{"d_model": 256, "n_head": 2, "head_dim": 128, "rope_fraction": 1.0, "attn_scale": 0.0884, "extras": ["capped logits"], "init_std_up": 0.0301, "lr": 0.00707, "warmup_steps": 200, "schedule": "wsd"}
Each number is 500 + 50 x the weight over its row's rms, rounded and kept within 0 to 999. Layers, rows and columns count from 0. Numbers have three digits each. The size before them is the row's rms in percent of the matrix's.

# layer 2 attention value, 256x256, rms 0.0417, rows 199-255, columns 192-255
109:541441535508510512535544466531566473566507502525486544500444588577550488550476548426484501452475531570528524442520380505420470624446416532520482462434446565527494554421604336504566449596459421
099:425527427506544421479532506512463499410526513509468535505517477486481477496446508546422495545440586489535580486475551469495378530520509551447520510532509417490442521522514526556566517539529490
108:568508427482490427573592529523470522482495420488539544507527515440568485572526490496432452467555583480473477540492483416493459537492419483543476585441403484454422590536503465486513413490449518
105:462513523526521557496534539526518469472515519457468507451483543496453484483485430443488548500537529402428508432446494587419522529534420416415494539562523459491605410450548550514592556431509512
110:503489574506499467532397427410554494487671473483512517447545484465559503355556446464423433479550569488476507472470516487593438473517432487526432514495472476508543432452487482475603468460399560
101:450461487585454441513536395567554424454456496554580476407588472457537468498532524554483532469465553502505549499528591454557565457486477538512433489471494418505510476479489519487573567417459441
110:524506534426500579490490573479551482587574504485553508471496628373497469402550481503486468491459494482546590480514571601591442472482582444549370485530591521590508465474487490556480511440564480
107:437563466582559433558529553450537562467475526452475477496488539504526555540480580467515600418561571517514585512475484559468473435518472514429456421515496365442429516544515405500505481514472505
110:588543416485481504564445510470459522562579462505619562437588604532471471443493489452460534478491497495374576502500420412453550475492452467477415538514548439560527478483454474537569439534454504
103:457547409540465497543502564524539558536522527507555486579498393508501550436494420493492529440530483416526485478511511561491517419513597434540491546447557511507506398585457462553593536611440485
103:498510421458571458442494458527573518397487494488505565555552432507550513490472439475480380523534468534579560528572494494494502457604487468469437496487518470517441532495533442446427620425486551
113:473554498542501462519612559537560504477528477487445567530500421452560606489463499530537450466480492585486537489546423445549571511508565498486489453487511488505536495495472404421384422464516471
101:551477501486530540488494508499462526576506483491484564483545514448492444483471378531565548411497547562515529491445545415573486408494438539519475494605496528427503449483451546500559526520475568
108:450477533557559361459525513453534495557532427375582444489561534531521514456454497518496486472355602463534522454469528526526543485474569510405597546620506412490553566498565489551585529530503492
109:475491449585539498501535411508521467509501481503487498541337537465484506545472497464473502430511620495449588583552471432444359495538452491499570528410534407530482448530503526521447432529579559
104:475577461538490405482500549529516501487482465555529486524492588451516545461588475459550442431504560515497476571373482462512452495563434506603466432558502473451554439439569483600510582452556481
101:551549518562544486512563521519542448456573518493391508447465474478506486482447507564500560519504531495554452590549432530502541566555527400473521513505518577548429557506498538540525474427432519
107:531451441577430420525507508489486555508484522509512470485483478513503544515454516401476499442490493405427483531512377559473576525556567479459499519431551570620590485473474523580495489574530496
107:543502448419533564620479451432396487558610480493442473561472512532482521469465553541379501452514447563501484459477511444477427512430456509477489506555508450506523482496497497383502536500545572
103:508447432492506425515511445515504524451481451481483557446446504540505417591415469499475515446452426490485452554464607517447586517479584470586474461395482512418504550585475488476495529484477410
103:434518467501447469573539505537467441567505511507508403559522516488492482395488462468421426496508510542562370393547445489484505385457429498535470532476487485458461509571511523433494461544473489
102:490528514557600514513484451467438540498442572433551440450583388427518471520507420607427393580458427451443520530548416427419372530565488472526431400474519571521575497465467508413491351586471415
103:462512561482585563538466479495593559454476462596515480585480541505474477517489430445527574557554575535546436540451538520536514590489528558465437556461495502521539534437535531490447473539502535
111:478500497540473599536499478486483598536372565458479489467579651514534513519480374473461485506475454460554495487450535465462465514496472490526506479519484524444530492467481451528447491535461517
108:444556462445503513507457457530604512501489443540406444523514465538538463501496505479478523596449523457503476513523515537442467514567530515466523473520522427591483524438426539544581478450617519
113:498460561482472528435542413530508494406593495473541440441491524437547515489468421466565509557607498528477525472481485477493520564492525400522464468443663594449428519545496497414559530519540508
111:512409544596507470521483459506494474454558581494574396535485521495506454457505481456438474495398412410576487531488539493457485536483515497493481544601468564537444486553437567521514535500472487
107:494533515496484534532498551459465562452472522537467493515473568471547403533359548470450535434451446547509420603539430516520489508497516488504530522473452514421447600463481578528497475469588440
108:407407466530493558433527510476522554528462502505485476509528560507396513533511400528536557538440449442491479481532435569505377541484532481484462258429544557442443539518514490476542537574473518
105:547526465514479470517544490515470488485446405442466425441457465433539501509528572513503573455464605461565416519537506525566433533445540501533435524521451545565527514538551454515634472478485484
103:497523515575476619415488540516474394467517477520529445440614540464509518578532459429566540471519516516573503428574549563523428561544551555568545509535471599499548510426383506472417554479557490
113:405531547531490520457528454539545444404447534521503582453495598423635522515531618467576594486523438492497503501487466547500489491425568517463488486516504556539457509483607548498534545462594513
105:513438475474504542456537467533512508459485500520539531538523505628469504482429485579503557545460572529576505501552541632498512504510479531589463540525497582536509517496524460576453463573418517
110:616570386505560509514556563504563572475535514513503543555493480498479569542480489475534470540435531484550463449586518410563453465539454400534522496489415523570509465506423550576485445498534468
110:589578446528553516554374467471577532478508501498565452418440456552488464586505467414639496461489531460546528372468508505530459489424557479543512413469473445518543499502499488473453535510567506
110:431519484481516491464524493393485515532536474541485537448529506577467574460453616505523502419455590529523520553568515488472404515611526463496476508529589479534537572501564450499529467582547589
111:454484525543482533428525534632517437469591427425418528431480573424480468490521399486545524554481494484481516484496567597526580493514460610455501555440480423567564535443476550494477459497469557
102:566572425559470524529520496516523485477390460640468509573524490563477504491467422383534430609521527546508438451512420470508450599461514489620506519466496465427455439485415466483447543483541541
095:615443519586415568500519518528534430596379475522519407479547479539560515559477437474406438570567500519515488548577537404542534487505512476495503526442531550531558503440537353446450499502511504
109:495541520515479453520503420455463438522454547516588492440518513535501513442440482502566531580471513540479437482579570503524484466496411509471435560558469556536506496452450490511479517482493448
109:574534483510436458495506530577532502492439510487470458506468543458557448404618505518490510508455499597577457506538458542454512536557568578462560407411515467549530504493455544527478474506452577
102:534406443453508408481557486455463602468393513636455559550456530523492442453570446427474616472481559467476442592507511434546518449475471528542435571445458528473483499543504461516522490562478532
108:501477399467511489552529580544470509444527528542444534430542500382369526518494585494406554518561451422543503546474518550561477515529507574564523538488516431494518490550519525466549521533553507
104:578561439549451434444512499585401473505506469559484462544491490505518504454475515510492571502490528506521562505502508465533478505546543530506415543419518495500440455455521484552498470506452548
111:497493481526434453525514584393553572493570514559411399484498437560541445552540489509538446383486441505484574450449530522512458527536541591560537468479426481482511558515513533519529559420490404
109:504511488551467503467478452425511498481617457539351550465510427550453516500497479431486553429497501539585477435487455535440421448595475514539564422498444597500577521461521489482391461503427563
111:432577466447537545548441453435414456472548581433420591612607554545484520593526465534553412522503525547602553459526490488446578445569455456499518445501571428495568540463553574495497446493423543
108:594528509531544567480428490513513506455538495566526415509467439447522442541495475540514469427541540488534436484540504480545486573495528489447490547470637511580481557457528560463502428532444510
096:623471460558579447466478579505516471485598416460624444470489564532525499550547533462494519487483489539575497568406418516526486517528465422470473442536526475515479567479568530547540500515489462
109:579489483491562515516502433380560569595426513472566489484421464519494543553550573532476483520462478450425474517444516476523491571489500450516453489440537495615351509484580481541448445502481488
112:519566477486548511437474519441480419432415423473531539530439528447495440597487603527491542452514502623523463468477509516541474455578445446513526537546547442574473525490472503514479494508454387
107:539476415505498613545507515504571484552509501471491556456499556541659522533464443545506474432476491497501568490572458430546544462404446409484462517576492542543484479535527589557554475519555415
108:476517583494482466477472453470557619497518546523466516519467554461479545439512408482435427494430556440431529515436496374542490513451547532479483592412656560460526429416491557491529460513546567
109:494519550535545459508401502602515475504602501577451486491524556452545501614608594499550422517442518472487511506463504512494474463549492386565517463447453513414516611523419622499577470464543478
103:538552505402512555552521457514593412413542478507570491586449604480505549507515444518472512427479435492572418463559492504551563601530450492479465456501546414431519501468525478561525471516474426
094:541489461541480579471536545478517519562409443514410614444478524523467548482581426578625489543546553484509562555467472486456472532517415501430403589496485543536569493475596543472439439510528476
102:511558455505444540605558533450519528550532541452484505440390480464490406515500496549459467501474425422459455382495488470450508503431509500435412374515549517565577448535536548572491536529534462
# layer 2 attention output (transposed), 256x256, rms 0.0461, rows 199-255, columns 192-255
113:484526473471456482442418591538488438476543459593575494505479516526468492515524522456508577449465523432515498523489511457440515551528472422511592576429483507444514544407604471433546470484524460
108:496522518482490509466511455526537505482559531511554477464532567599404488456531433406586562487477491520507416543427503525533453416539447446508388381459546467526543395422462583500498502588510491
115:516533618499508450462540543565460505515392483471516440555489592436526409483461470412437488478494493483492603517473479533428515528659455479455563567574465498644561500539547535487533482512551521
112:373462523589452492430542498559467404540512428572446560517529484409520452487484536559514530570558486428606543540511450509497426494562534529612485499501570536526469518551481461537482466522455573
117:506463587466472405469415602536546486490561461497553535455439467508500442550487450504566454501371600469530581479491460513538534496521573549484499589387551439549545421466544552508477472552491459
111:471425566440504570490470543461529605555476391477507509516576512444427528449475519463495478470484564451532471515534558545447526540467516472484584445483488409498473494486496468494435428575436481
115:501474476472503531575429610467527533495441430556386525448544475486450480505462500479493533424477510467493446550504547543530542593582556546529563525518591441413460535494515499446512543530577587
112:421506453456502382539535497523417568513424528462605510526530531475487481462585518491537438492487458533523440524518465515471453401568449528540521437489504515462502503480518465423513461472533499
115:546474474554431525504548517431521476522518497542523490522418482420491505502511494467549455398486527510508480564542481464507564548562488440514454607435519477433539505510408484509539587448446508
107:588539547562490608556481553490480481433473491489541455444516482519583546502477488461578447552465554469471586456513521545441399478470496528435469422544486580501539497480467537428465591567468531
110:457403467456556532554454462594500493506506577508592583516442506492576461530520482494466485477500442623455440514444485533498496504470528521564606465482484533528512407502423525587496559526580493
113:420495465538567486532483482441443498473523519481496568614524411517437510576489475531463521547461468493480446545524517441523493595574476443445502506521569619562475536534450483470486502584451559
111:572522507518476551509517550497552488532506537381493468527435514514496556561564530444495403525506433554456433442458513540451565453514441457470467545476530586520562459556482460481489430469461536
116:545464574533474505475530442476467495508528500563427445456419584439602470573448461401456506611448495417602492493501552497526461505442545524489519607354475450438482476476464502538503460561484470
113:444593501466461428577467538404483479464529479476566458473464471431453422566474457487523506430473569522505560524392440525471513474465466428496577517579531454596543586559493480512493521497493474
112:474472520536434468516460511459429501511408523518538511494436522515469604460426369609537578472541570551501520607577539560482510450445485529512576537469576539459431517533460440560490535603448493
111:533493475506566533501459546597519365476450505414533513490528532489603487493542563601480485583451452432418480469484375459531440528540491480537537437482533599514529520540428512555413473470532525
110:544373540436498501548442447479507434530508452498558621452533396571458583552555581545476511444480336512561395537493413509457526559503526535518467477569466481556530575476338496502516485482501515
113:536457542424439498535598504584559552463530481565627506509384507482488513470371550515554564506571500542485543433521539500549495458451507418539437637519551441517453478484482506433431468549646576
115:502477497568479440413522535513508484431441562493455509536542535487472467482505571511411482474429559427443544494598451476485476429522524546534445500484540433555483463533479512544400543488555544
112:569577460435480514527525480466552494438542509554458554555509549415548547611461541453464530476607493552587516547404560525481475469487586505558494590492544551447540423494446571501470405557490443
107:465475427475514533378649498528485525527417510539360484488456452455472511486494463554526490489444411484557490504565519541606475635539546503493515514501532456496498538500574588431500471504485514
111:514498546564499545493533440496521489507406355476482518509565476519503557557509515509488518509460540533537540527515497535471507506551610520543480502504564498464506436494547511442556475487458487
117:491492450457554455582488383485481488421476502469555457435475476533530488464525464531534426543615493440480484495440473602513482592392535522537578505495459516506488478545522540401464514479547471
113:596530466519562511457604468483409495635559417562524439419588494461491471583529522554526460480515506531551498492599497472497538496505513570461419422504503451425496576520509514439515476483481495
118:452524481560423517585507536540509499535481543484484443581477494537487408473562492484471530447465564557465530562466541438473506627555447528547533512511505591464483411578546521462458541622534570
119:502488545525444484496499403428521471502541484454533440613485453560533494541535550567550511478512504498503429466529645523496516422469472568495548512549467404389522493396535507477550456503504521
112:394525465511535509527405498499412549538473566401481488531430561467559437529546547604499571534531491512577496460472493544487462509497532446541450502548441592492593526593468598534476585536401570
117:556419548520573548549553451457533540566594488604441582485442610513546443503541502578472474481487496461508448597457578446478436502539468580556584533522455525481455533407463465405483474559565550
115:497394466505517463480535524570458459505549558472419446468578472440554468489483474566629437491485425476505514505540564547496527509505450512498516465505386376479505481454459494518586545454506453
110:443552555429534532474528474550486453559488485451462453432595495637496538502515521501473488459546518465461484526464511501597512521504453501494623519449561560537517452499412536459486405463551449
117:409465485576540507459501503509507419494489535484495489528668557515481441446380459516506501486472548582487485576465581455515476550523447492569582610406401553480413513507544533556465534410526498
114:407471569543476585515661499564566487502453507621496469538469463537431397485509519488524459527427526496496612485480505540521480489443470436433496531533498518503530547482534508519522616488488454
115:493587460544527619568554507541476558553475561602533395564537507519544505540499558542508430478500461467465344491455434487479561498518541447528449499481502484488498478517440455450526506483419508
118:417466488510517518448521515516494509466453480471553473496509472519512527609556602450543407554478434461387495532545426509513531489507482553442426525514485446540538562504563515472514595544541458
112:450482565496549537512561577453496524433584443444475472466503491509542487493515472527458428533500502495494510494417563484496603420638515459500467428576556501436470453405565465499455570506449552
119:520421496539326457501432543477511405559476494560458518577547529460488497449481603511503530486574458486653495474535424542501488637548606467450486495582498546488480472524522514611544452491518531
110:421527528498533562483493515499413561453417492497568570555489564458410491516501546511457469563536421459540662549442553480583552498393498489511547606511521546487528506535518404481523516499415490
105:553558498412577573573469509516525533433518497612510467637523509566439498582386504462493458483463531467506550546469532549448437484476453487419458520507483502411485549510432552466550524509401603
112:467536534550529527520497505449522518375600512457450438577607527463396534623570506490349496577478499470529465469473498507550514525537491600548478520464455418503453568485551473493463465590456541
116:482515599451560505538411492575523504532479460530460430478552547473553578395535524538516536438482506495464596464567469524494461493505450539452549398485490582500465519552480525491546407495500513
108:482422540473478505483524550603445505577506475489458467384631496496454549533495515498440501494614588530550581571637490546491503501508426550430486532544503562537625507505431514495504455403446509
115:544506423504506450535531480451509522435589487435509510569474470480495517356515523555422525514517578539542531521555481492387515554457581511531462515585406550487486451539517549486468516556450508
115:620571567449444443527521479493500564560465538568503561467547502382536528518573495513458518510507513474464448497475560579397428461439493536508514546558463564535508501535482530469473458545486500
123:539345440467525514425541494545536444391448513555548457514500535607528522478475539547555493459458483472462533520576460445432482519540490536525504441508490571508491406567582436465451490568496495
118:622456456486489455524445429526530552475486492475467463447466497447606533461386529563371450505626479464522502543548461499637469459497493448553465512429522388577488622537506517469573567562505409
116:467510528448465496426599368551510505486453470565455481485414544431562546425594544479506523483528519554445491501657548435530455512566524598528457436525453521491479510562383520523504590476480523
112:522550439539539460519521531467465527510453393570541536523532515405511504528519509481520428504419501588472637415483491440446504555499583561462496485473486486521482485429483490531518514490538524
103:499471428457426470540501608594531498526489460530434551490450541547550475498548420592539502489478478408555524557523414509520480461475484537484493468477420551528411521550488518440526557460422529
116:440496588502568513582501476503426532437650480492482466529639602457562486452505507557488493464457548601454520555508478472453523517423501530587510420418544493418575438475530526471580571464552553
120:503481435518486523508426501522455570457538410463443588436591603452506514512424567415540367454456498529527399523514496542455462371544535525523428484481535514501504440535541450424490512434531468
114:424381466528440563506528487467471470472458532500425478471577488587468471526527467439510584502468404543492503449475534502423527531482539506552501504539468570492510557536581416483495524466452534
117:454519661501550482554464544432577543615468512539456561482543482469588453595544481507466537513532485526507441660396475480421577526496388359513441453461485488491525514505574490539499504471521503
113:429545519537493470477516556366589538492453579578506447413497570449510471514568587516462539424619515570565600539617544456449426574510463541629486527518479577556542443523551460499561444568454458
109:457447537547501403514587510580492502567443468541503432537540472476538453466489543477560528485558504479469490483459487539500441464527508592486488562462551474544521482555551574387440528544532609
101:533507494532546484615438486469417475510480477500445532484454580474456474541456485498497543340471442453609592484529505448476520542505508508373488509438463548526476513489553493419448500482403483
113:466473466504586494469530511467474397494558519562398542476457504566568568570444508565512503603486516437468502646454491531500447494512455544507583508474399538424490490581638508521467478512585483
# layer 2 MLP gate, 320x256, rms 0.0524, rows 0-33, columns 192-255
097:470553535535487522502585515511565518442507528435502438514467539449500435511498538511415434547505499542525516539489472573487526387517495407551516521429539505376530478456512473549596519580510475
091:634447519522468523416440507459527503533473531411456392481474455512489461612517504444538591475526540430423468472598587519427599493443379440470419486484451530531569431525538481417467475434446466
094:469420492506520508534547523531495582560504561459536467457495487444527505472448489463503527446553476380504495498514539580570469479527552466353516533579569508501489492497489554548592525501463492
101:512555493517483401510525503492518490563475593410508510528551471523515533516506404519512439499532560527459485498534493519440508487494561571366566546445413491498431580433481500461481446491440542
111:484501492423421433471576532534433487523440488486518507497507458448498436408493575487502498427473452582446527501546512506543491481506455516487467530611464525490491447451478578509491446577499584
093:452538590453545505469487574442516539497503450473468553521456501511452470475554578565543498497503540508516423483399524502486454410613494528575570614542457411459506544526498475536502407541643438
094:482521527510544504410587510455550556501556497476471540475506596483430483555536580429377545592581556484453504561499510560563594517497503498537483543444467496567465526422455526458522524548528478
098:382514338568491537569438507480370529401530522489561435524552467505523556484515546470495555443469456531448509428485473499502461558553521618616442335430442496442599535461586510545583544447512435
101:515518548476541496527514417485491495432527533506495552534465510477514499522516451446550507458405535520455487436469555409557475436434541538580487477501421514425442561457551514415424488484538506
100:584517554429513562527519484521510470548487423554543487470568501594523439562461550488587584478478432465502483446536479536392573446457538509449433533555528526442538548497419517482545500499590456
095:502449491443539615488517536453545483555570467524481516559526434450463524565495503638524554478535500474565457540508487527541462481446513573482498357528491431587495521377565568601508488536565476
100:429506510503563500529495423534599539439528564591428499432589515492521444519585499431511511459554433467530460523534509548387520465441410446552569483514469459502507478582494580487475479587531467
104:426540502489455436481546483473542501464502648423391475570485459410495485546434511427549457480530484476537466392407478576522460569581506483458517529508531495436558448521492504465426525465412468
104:528482469441522503536453550510487501397541455470560439556530619510552446546498393420496448420463526535458488500519503575502437606511485562424557463476401468586446511559498396450515537530524467
097:568515527549563530391498558507622510582407467525502486462486405549570424545547448512488509575468490436542462537450471523541483511497461444518563491453431456576537545511439489399554462540491567
102:499533482466480512435524441460517462579535504489459481513474462570565385478508572504524453545551511565436532547493462444551515546570461464533495519529479443482516497431585538539489400507501446
097:447479498490427545534403441533524490514517469434527466533475558510483558564534534500421494499537506471495503386414555616497455498541468496496516533441589540469529482481518529537503557418522451
103:476452470424553477514523475401515442557589463406504552501499515498500539473419500565555591495408378505545398508539569532440572478494436501475476517558391408488479512418484486479607548548475564
094:555461544543523442564436445533503444573465489539538449517503491475443419445501445414572485481563598545489453453521521486475563578519459437462525399465547431506535559496434515583487440530398445
106:507496449513463497492475515510468531552499513403491429527583488480562558575476532555447545556495584469421531519434458542423416458399543499521487518414482480550466562432545504528469466571422491
105:501420496495463553451476560446478425498504531485425569561550521435474491465558470536459488491484508529465505491399499469448480613510501479520557514418395458554395468496418483473533496452468460
103:431513508546537463522474525551428480408505489509462445499452528488515585421421467577497474568544503481534433497494619564559520502466461580541481514527570427465500421529480546508515448465520512
102:522473522522477491419496444565540514631544523427539579551489533554455568474518416534497520433424440474542533425447423518495440449544543553476530425582420583598597390594557526500410488536419474
098:503422532484441538460501474530464444552477592439435427474526518421440572423461443565436533485465515469462494561543477536545512542531423605480450491485537469475549510508514514520547493503463614
101:516424470460494461519492520510463494525461464604451378534511505489482450478515570498443451553515518491540555440425533458415403490429497577509464524538382533485513512566507458515480483452435451
109:443449504499525436550526532478540582483447498560402596520541411516539387524471538489423463451495414559464433374451493465382559415436490454486523471499463510596464472495497516462398478520581538
097:545466531454541473504570431519504631455516481542463478571509526535485568528485457424443552569501477553516461496414475616490500549440592507564435591476372511565454533526549597551490511547510517
102:590546527499464504393483486409538570427479526509505504482468535404442534457498504512461436487458566517460608466505473475491499481529498500542530486393482526572465459586527506442552511466478413
095:489547534525510491497568536514590505557626429495496397472550482462516471495526540522486514535526447550450491486494629509416589487509355571496480513563525498557514497492489496499578474486534507
105:493449455403500559426485491551478482424488447562478552462480478524557547489498490504513470477535553576462457402500420489574440525480496525534437521500468475538514497431504505432583501455466407
109:520501516496566363474467433520473512536470511603515540471493568455515445537571497590476553553473536455488470522436414527492498524475365505521469488588482427480456543616597557500522414548542515
106:476434463451474548495498561481532511481495484564408444468426517432412550434540471521568574551486502534529540489465524465465474554527532504507497473442394463517548512520515447504458504492533534
104:536548504439433528587479599466560524541417402526464441498510454517560522495504525559537457566503529467500509554549518534599578466565501456448442488455362517433541561493487537440457468521437541
095:540524547609580459503467496521518470588476488452519581576567488539581526496475529500433518539500576555554365503478467453565423524463546549483465466458452468520470378507506551497555464466431522
# layer 2 MLP up, 320x256, rms 0.0534, rows 0-32, columns 192-255
104:514532523393459504520432539465477479450421509557574587521467428462525469504420485498585607402544503529567500475492560447513526552594511591525508533483458477528495546481626546564450503413418490
099:545509600532472534489561467536392444497486481429489442435522408440500536490452459447590472537526574514471481467522441424466414476494525441448439455487499418475585467509542452541503460469472525
095:497431539487539491518497470491424519443406531544520573476597509496515408508532445438538491434529449478555617484423549507446470418480586430487474556492523517514544448541490501463455493559538557
098:491486488510469386503476460428483473458416526452548554552468523457425589445520541623547569536503441488451444428564451450493424491552434505389587510420462532539430469513506482389470453484453573
107:449527462530456378600613522446423439437459398499605455478568498483523460466514531555473473554500474472408398468507407536471578524494542496453489492587517569505584504489545456555542517506420398
092:517542547418492435460503494520543460599519565561574534516503478399484477538526549425511451466540519537417453463449498520572546484497548459424470499482390498418498566549494523486558596532400505
098:532554613537508493516603530519500427482530538455395479480582488457441420510539447556477501544520534541480438461470440445473515475446452458548531501505523500483506553515474439480472411577430528
101:516634502437554562536572402446591448472609510462433589521490499610481561474507483551381504462519497481506507535450532520470445468517482520453434531533601453557494511498539471446478490450541489
101:383455428496530545464502428437571465475533430629597548535529511557522448416560427507481458559485554570479448512518486454547547464448502490501497548502556519528486526558452509494578588496507562
099:523489501509490422400502576500442465453391462598596494478508518417560566517555554576592518517512533604513461499532502526530601560457463535497556502483457495386466416551515473504511498477522517
100:490554503480598455600427444520483510448532469463558549497478486467584591531449539462558559455516476455490521449441407453563545499501384485493472387315491510482479547514536512423550456464533451
100:579519472407501506549479533529424513441562417482643542580467518507514563467467534571490506513521570436513556492406464501560380541531507511583495575479448611411433537470483493553491483542555597
105:460470431518569467511626441558444558497492564408481448453517471500592542486515494551483437528466479511543511606464559492561410481476496477482601532436566567491507467540450549472524484541560491
101:511456501469516555457426385556492554613517427514485505507488446448445614502498555427449508522509428495450417568562528482465438465586441520496384431434483482516431573533593540452522506492502563
099:421553484472464468518424543559484427580534634460465436544551492481541566429523525566449553442558515638487569462529455453450514543487453469523586425549497534504512478474401507491380509433462505
101:401489562496456439553484484503455504461579547487525521602531425434503469527474522515538524535461515578564365473455525533430495551476585562570525553484466398544463514483472475485566428496492540
093:498581385504487462483497429482511527596500545453439503454493526535486677524504417422470446485552552463497547448477405551472467569544434464493433576537418425507528546528593451476516475509533465
099:524440552466535528589514514470487559581386452499472497493528559547420448530527491486564467578521553456461582570497452542451526504551597506476521529442468509476594457463490509455505480505470551
099:468533545469447482545511484591515553446476545573437546579494498523466471552502512528541500485616505473514529535537430449533523526477563506551458521457448452431506470404468482529461545517544518
102:499430507534494496452513588409582543467426500433490526576495547519502475571466401559452436489498491418575572494601479491533511563555536416495486545528502527485494420494484483561570477475481469
104:564461470580465554498584494519483469436511475546449538469451488606582411566509520502516405492528526503537444566540564492459542506480546484508530420567557494445414496467475488565459439495488603
102:524541442458474574448555507461517494503517541454590474533363430480512582527480549526454481509557510578460533477422468575571514534528467546502523513439433513490438556553503452571458472540509474
102:528560449480434574471504491570448538501610475522533497529432554447472529422554449516507455537510415499512516468501491462507506454470431506486494441555608504498595414563505392459448496520500426
099:483507416554463405543457430532404469447520556552542556498492423367495544430592483528576527431430503565500570492491538435402426507436565510466404554399496473473483487490469506509568412464413551
098:479534449440558480465462489465562516458437490492624488495589529521607407542538539602433534427542491601551409492503505534528444462527443486621510484477529436484483480528457597511485522516406476
102:501509478602584444542501547469542530570522627487483554538415534485408471484436497535463488482450443517466426504500562496462435378391594477497492473555456484486517481504387484522499482495448344
098:428597494601509444472402482484490517460464489450626517538483483484439455488510433399520477440417491401485386491486531515461543447487466536595466420525515576539528485486521518495575501526600450
099:535408494518530538526392502437489474502566528491456437462518570560472505522525437582420481564522576378518505454451553508573452488534454528502490488455425483562428510537394508501481531557467435
101:529496457453432528463586478497562436535420459530467551509404466493487551515516435462439349489541489601517449551510520473527423511402509534455533448539489449347458474542490533564465544426523395
105:507502522388551481504483465453548524513433505407512431538643542481454405495461492467515516569380466393510454591420586503472470427499547494573521541458437437491503497431513452504469551544576497
098:548550500442406531565563611475475559433522518498451493583544418418466523476629503487451471468464476481493491527570604592481467499479470423600562454565523575427496517409467447456514464485497501
104:564512530464519514540477438519444544495503457500390564508574496463510578514491410428477454386504523503471612491509527480505514445553572534459572481553553481486461381471471612529512464464457543
103:489519498586556456475493511507451439515510489558537429464472627481475539374553390436414559511445433534534486376529414447508511507476509498527550610566538584566511509546610430553470533499487593
# layer 2 MLP down (transposed), 320x256, rms 0.0408, rows 0-32, columns 192-255
098:482455434473478490491533504448450499524450450467533503489552443492456531514538435466401513454505493543506502583352485495475539478482470507547483554366557488478550497491501468420555600605458412
095:529526504455516612495567480495440496435481542411478487477581462530558402564571427519558543536534486507459432383591492599493517517529501449402548501507518580451451506500540564517550533407450440
095:607479486532606531391528501533528448517558421513498605536545551568553487576480442602480515570445469569384517483538482472462454414590502575466458524472354480576530533582544397387416445458518456
099:520488518541488534484514363468416462590523458429521495547566457504544473482520598519389482549386455505542519468495630519452448644521538488540538532402519446449483465564498442556526529444587435
102:499431431507412486624565469570443545505494455485449566450462512545542517474530562547476427447444582521513491420510394516476534532518515411493450515475504528531582397464451419608489638455492461
098:508490518427435548475476487442532588540384417465458437557481483523437503507510489515523502516588450505525595503482548479550415425488496467529488468421536448484482540580511532563431473536530496
097:544566496476530481550514549534497525529533552504420476532486515508432401456512442464524422465495422429460459442497499517487565537404510565481444499443525476539487682533468518489405472544493528
101:550533480569530496499450555502536490513499490520544491532507513455544525499429472439536416545544509449446562495465597558554441540449537582515470561572566442568473485549534573435435449501535438
098:439585483649532511496470465490531397542557486477519535503441519516500456487529534406498518506507450519621547469490588487522469536517421502443407474645518433579567480435597467579570433564465449
100:479501536470488554526509424537568534463563478502387397454560543408429522441427570573400554561568523480464608453454559478480489520453465414515435459505440483532547513453511450518531545468536428
097:451444540603466538442556529473402520477515455516535541517567505576462443499439536545556549495550487536601554526575576533448478506508513506483476591500507564445508538432565487491566486413480535
098:575447560493426462427457470491516439545483387437495491601536562518483423423434547519560482512575484429492518462501482479571430470557528487520577463442522481548430580501445473524536510477439598
102:453457579485520539472468500546589371511558392356451555536573406474541536516498476437561485430451429514509482478535451578464524415489582392407417501512503459574586570507475546529430518520489408
097:396545536557471383547460525376457484477491547486486485522538506575516444540487485587489575439499508517529486494515476471437583562546503567492539482469531497505495471519470482513540430527574459
098:522500483508494535568464454505618502517524537606488513494555479533531430516511477494477558507546603538480452487477510470428422552551438483500448540479528389560427586419488479472534515520517594
103:501467481470535541336481391473555509561517521616570425535445465491494494561577515439431475504511525527548377539521457458439496494518455534554508476501491502488496563578595518507462530477430513
097:576512491506505477472451577403463581580543497471469547520507502463526509459437523558495389487419565546458494436513491411569508490502500558481494485460508445562495394485514475469482479518533513
101:492567555428500603494490499490580498521514542450449474560526588536550466412446577645522495545582479529453482483484503577406487652563468547590520452451511528529523542453490547454552571489554378
097:483561598456511426521536547505536564518487499509466467523521446601438562472528444499570530422447475526559591436451509513498556392444458536514378482477433474552503550471536506492573587497593495
103:474551563568510499474459565404571424467455468553514577425533493451497529499429381498457520388461515552500512523539531503563406420495461583493596477568445416568511487466544432498474533532422510
101:502504606559476481498447449541512571506472463561424483416505560429497498472473536472468592540495506494525498576516470392465501521544550582521440569579493493487506498522506519480561510496535462
103:485476480598496542500411554485415541436545502582467504425525482523572503456535474505433500540533484470534491547444466497535471417443499529522421462449464529487434610633517473602527613493447546
099:542456553463504496599508552499587445483379500565494460444554456455556525529475535500469438511408490524485538519521494525540551471524476555524475477484444585452380496501454581574473508566488452
098:453500533515512456459494493464462508482532521494522527506499506464563532526498436464532543514634571500511392436450543517463545439539485383549454575522527481428378535515603473547486546497542516
097:497489564541513506461437477405487496505468473501499456396542479486502450441507431517451518514476543437554499537480568520433487587478476549473443523445449569465496616480510484492518499573478466
102:539556468507516565473516512470452447490479543494461521499457566614515487488455526462542526533466550486498519558552517498554498369561522430505613546456487521532535497482519559458606495563451466
095:539553530531386507417489470488430447547648510470504527470463537462502409590553560484532401489483434484475534596451478474536450524508514519555516467515428365466498499605445517493466537575452583
104:468536434450529465511566527483410398453510499472604575502442459448524512443505564552452508362474356539408490503538539410467454529475511468538513448472486460439549482495520531543606508526456473
096:433544461415525462473528496480512454516437491496493534563556467432521521485490489455454440429530551450499509455481513459488473511446531451533500509396487484500462478470474515489444451468480529
103:565555460481640512566468544548539490544498514498540481501430516453491532503530546524432596468498457583525533470598475477551462554585534526472400521515421515457467518469541529510532616551537584
102:425510511417508462451576629494453483478521414481412473475519420565552485412524463527608440450497496558480497434479513523463484443472554489601433554565500508631540514581459516533439531433534576
102:409480468611461515531436554478556518505485478452542572450478462405491518476610515606547529582503506461498450613471502519441455578511457443530510540485501480556524567570506443474583518528522388
101:390534473534477416504450572475495430452587533406498492531521458502535541519403586529478468483600525474464545497434556475551510486490507516473559533454459456417472514506598511460482486509560538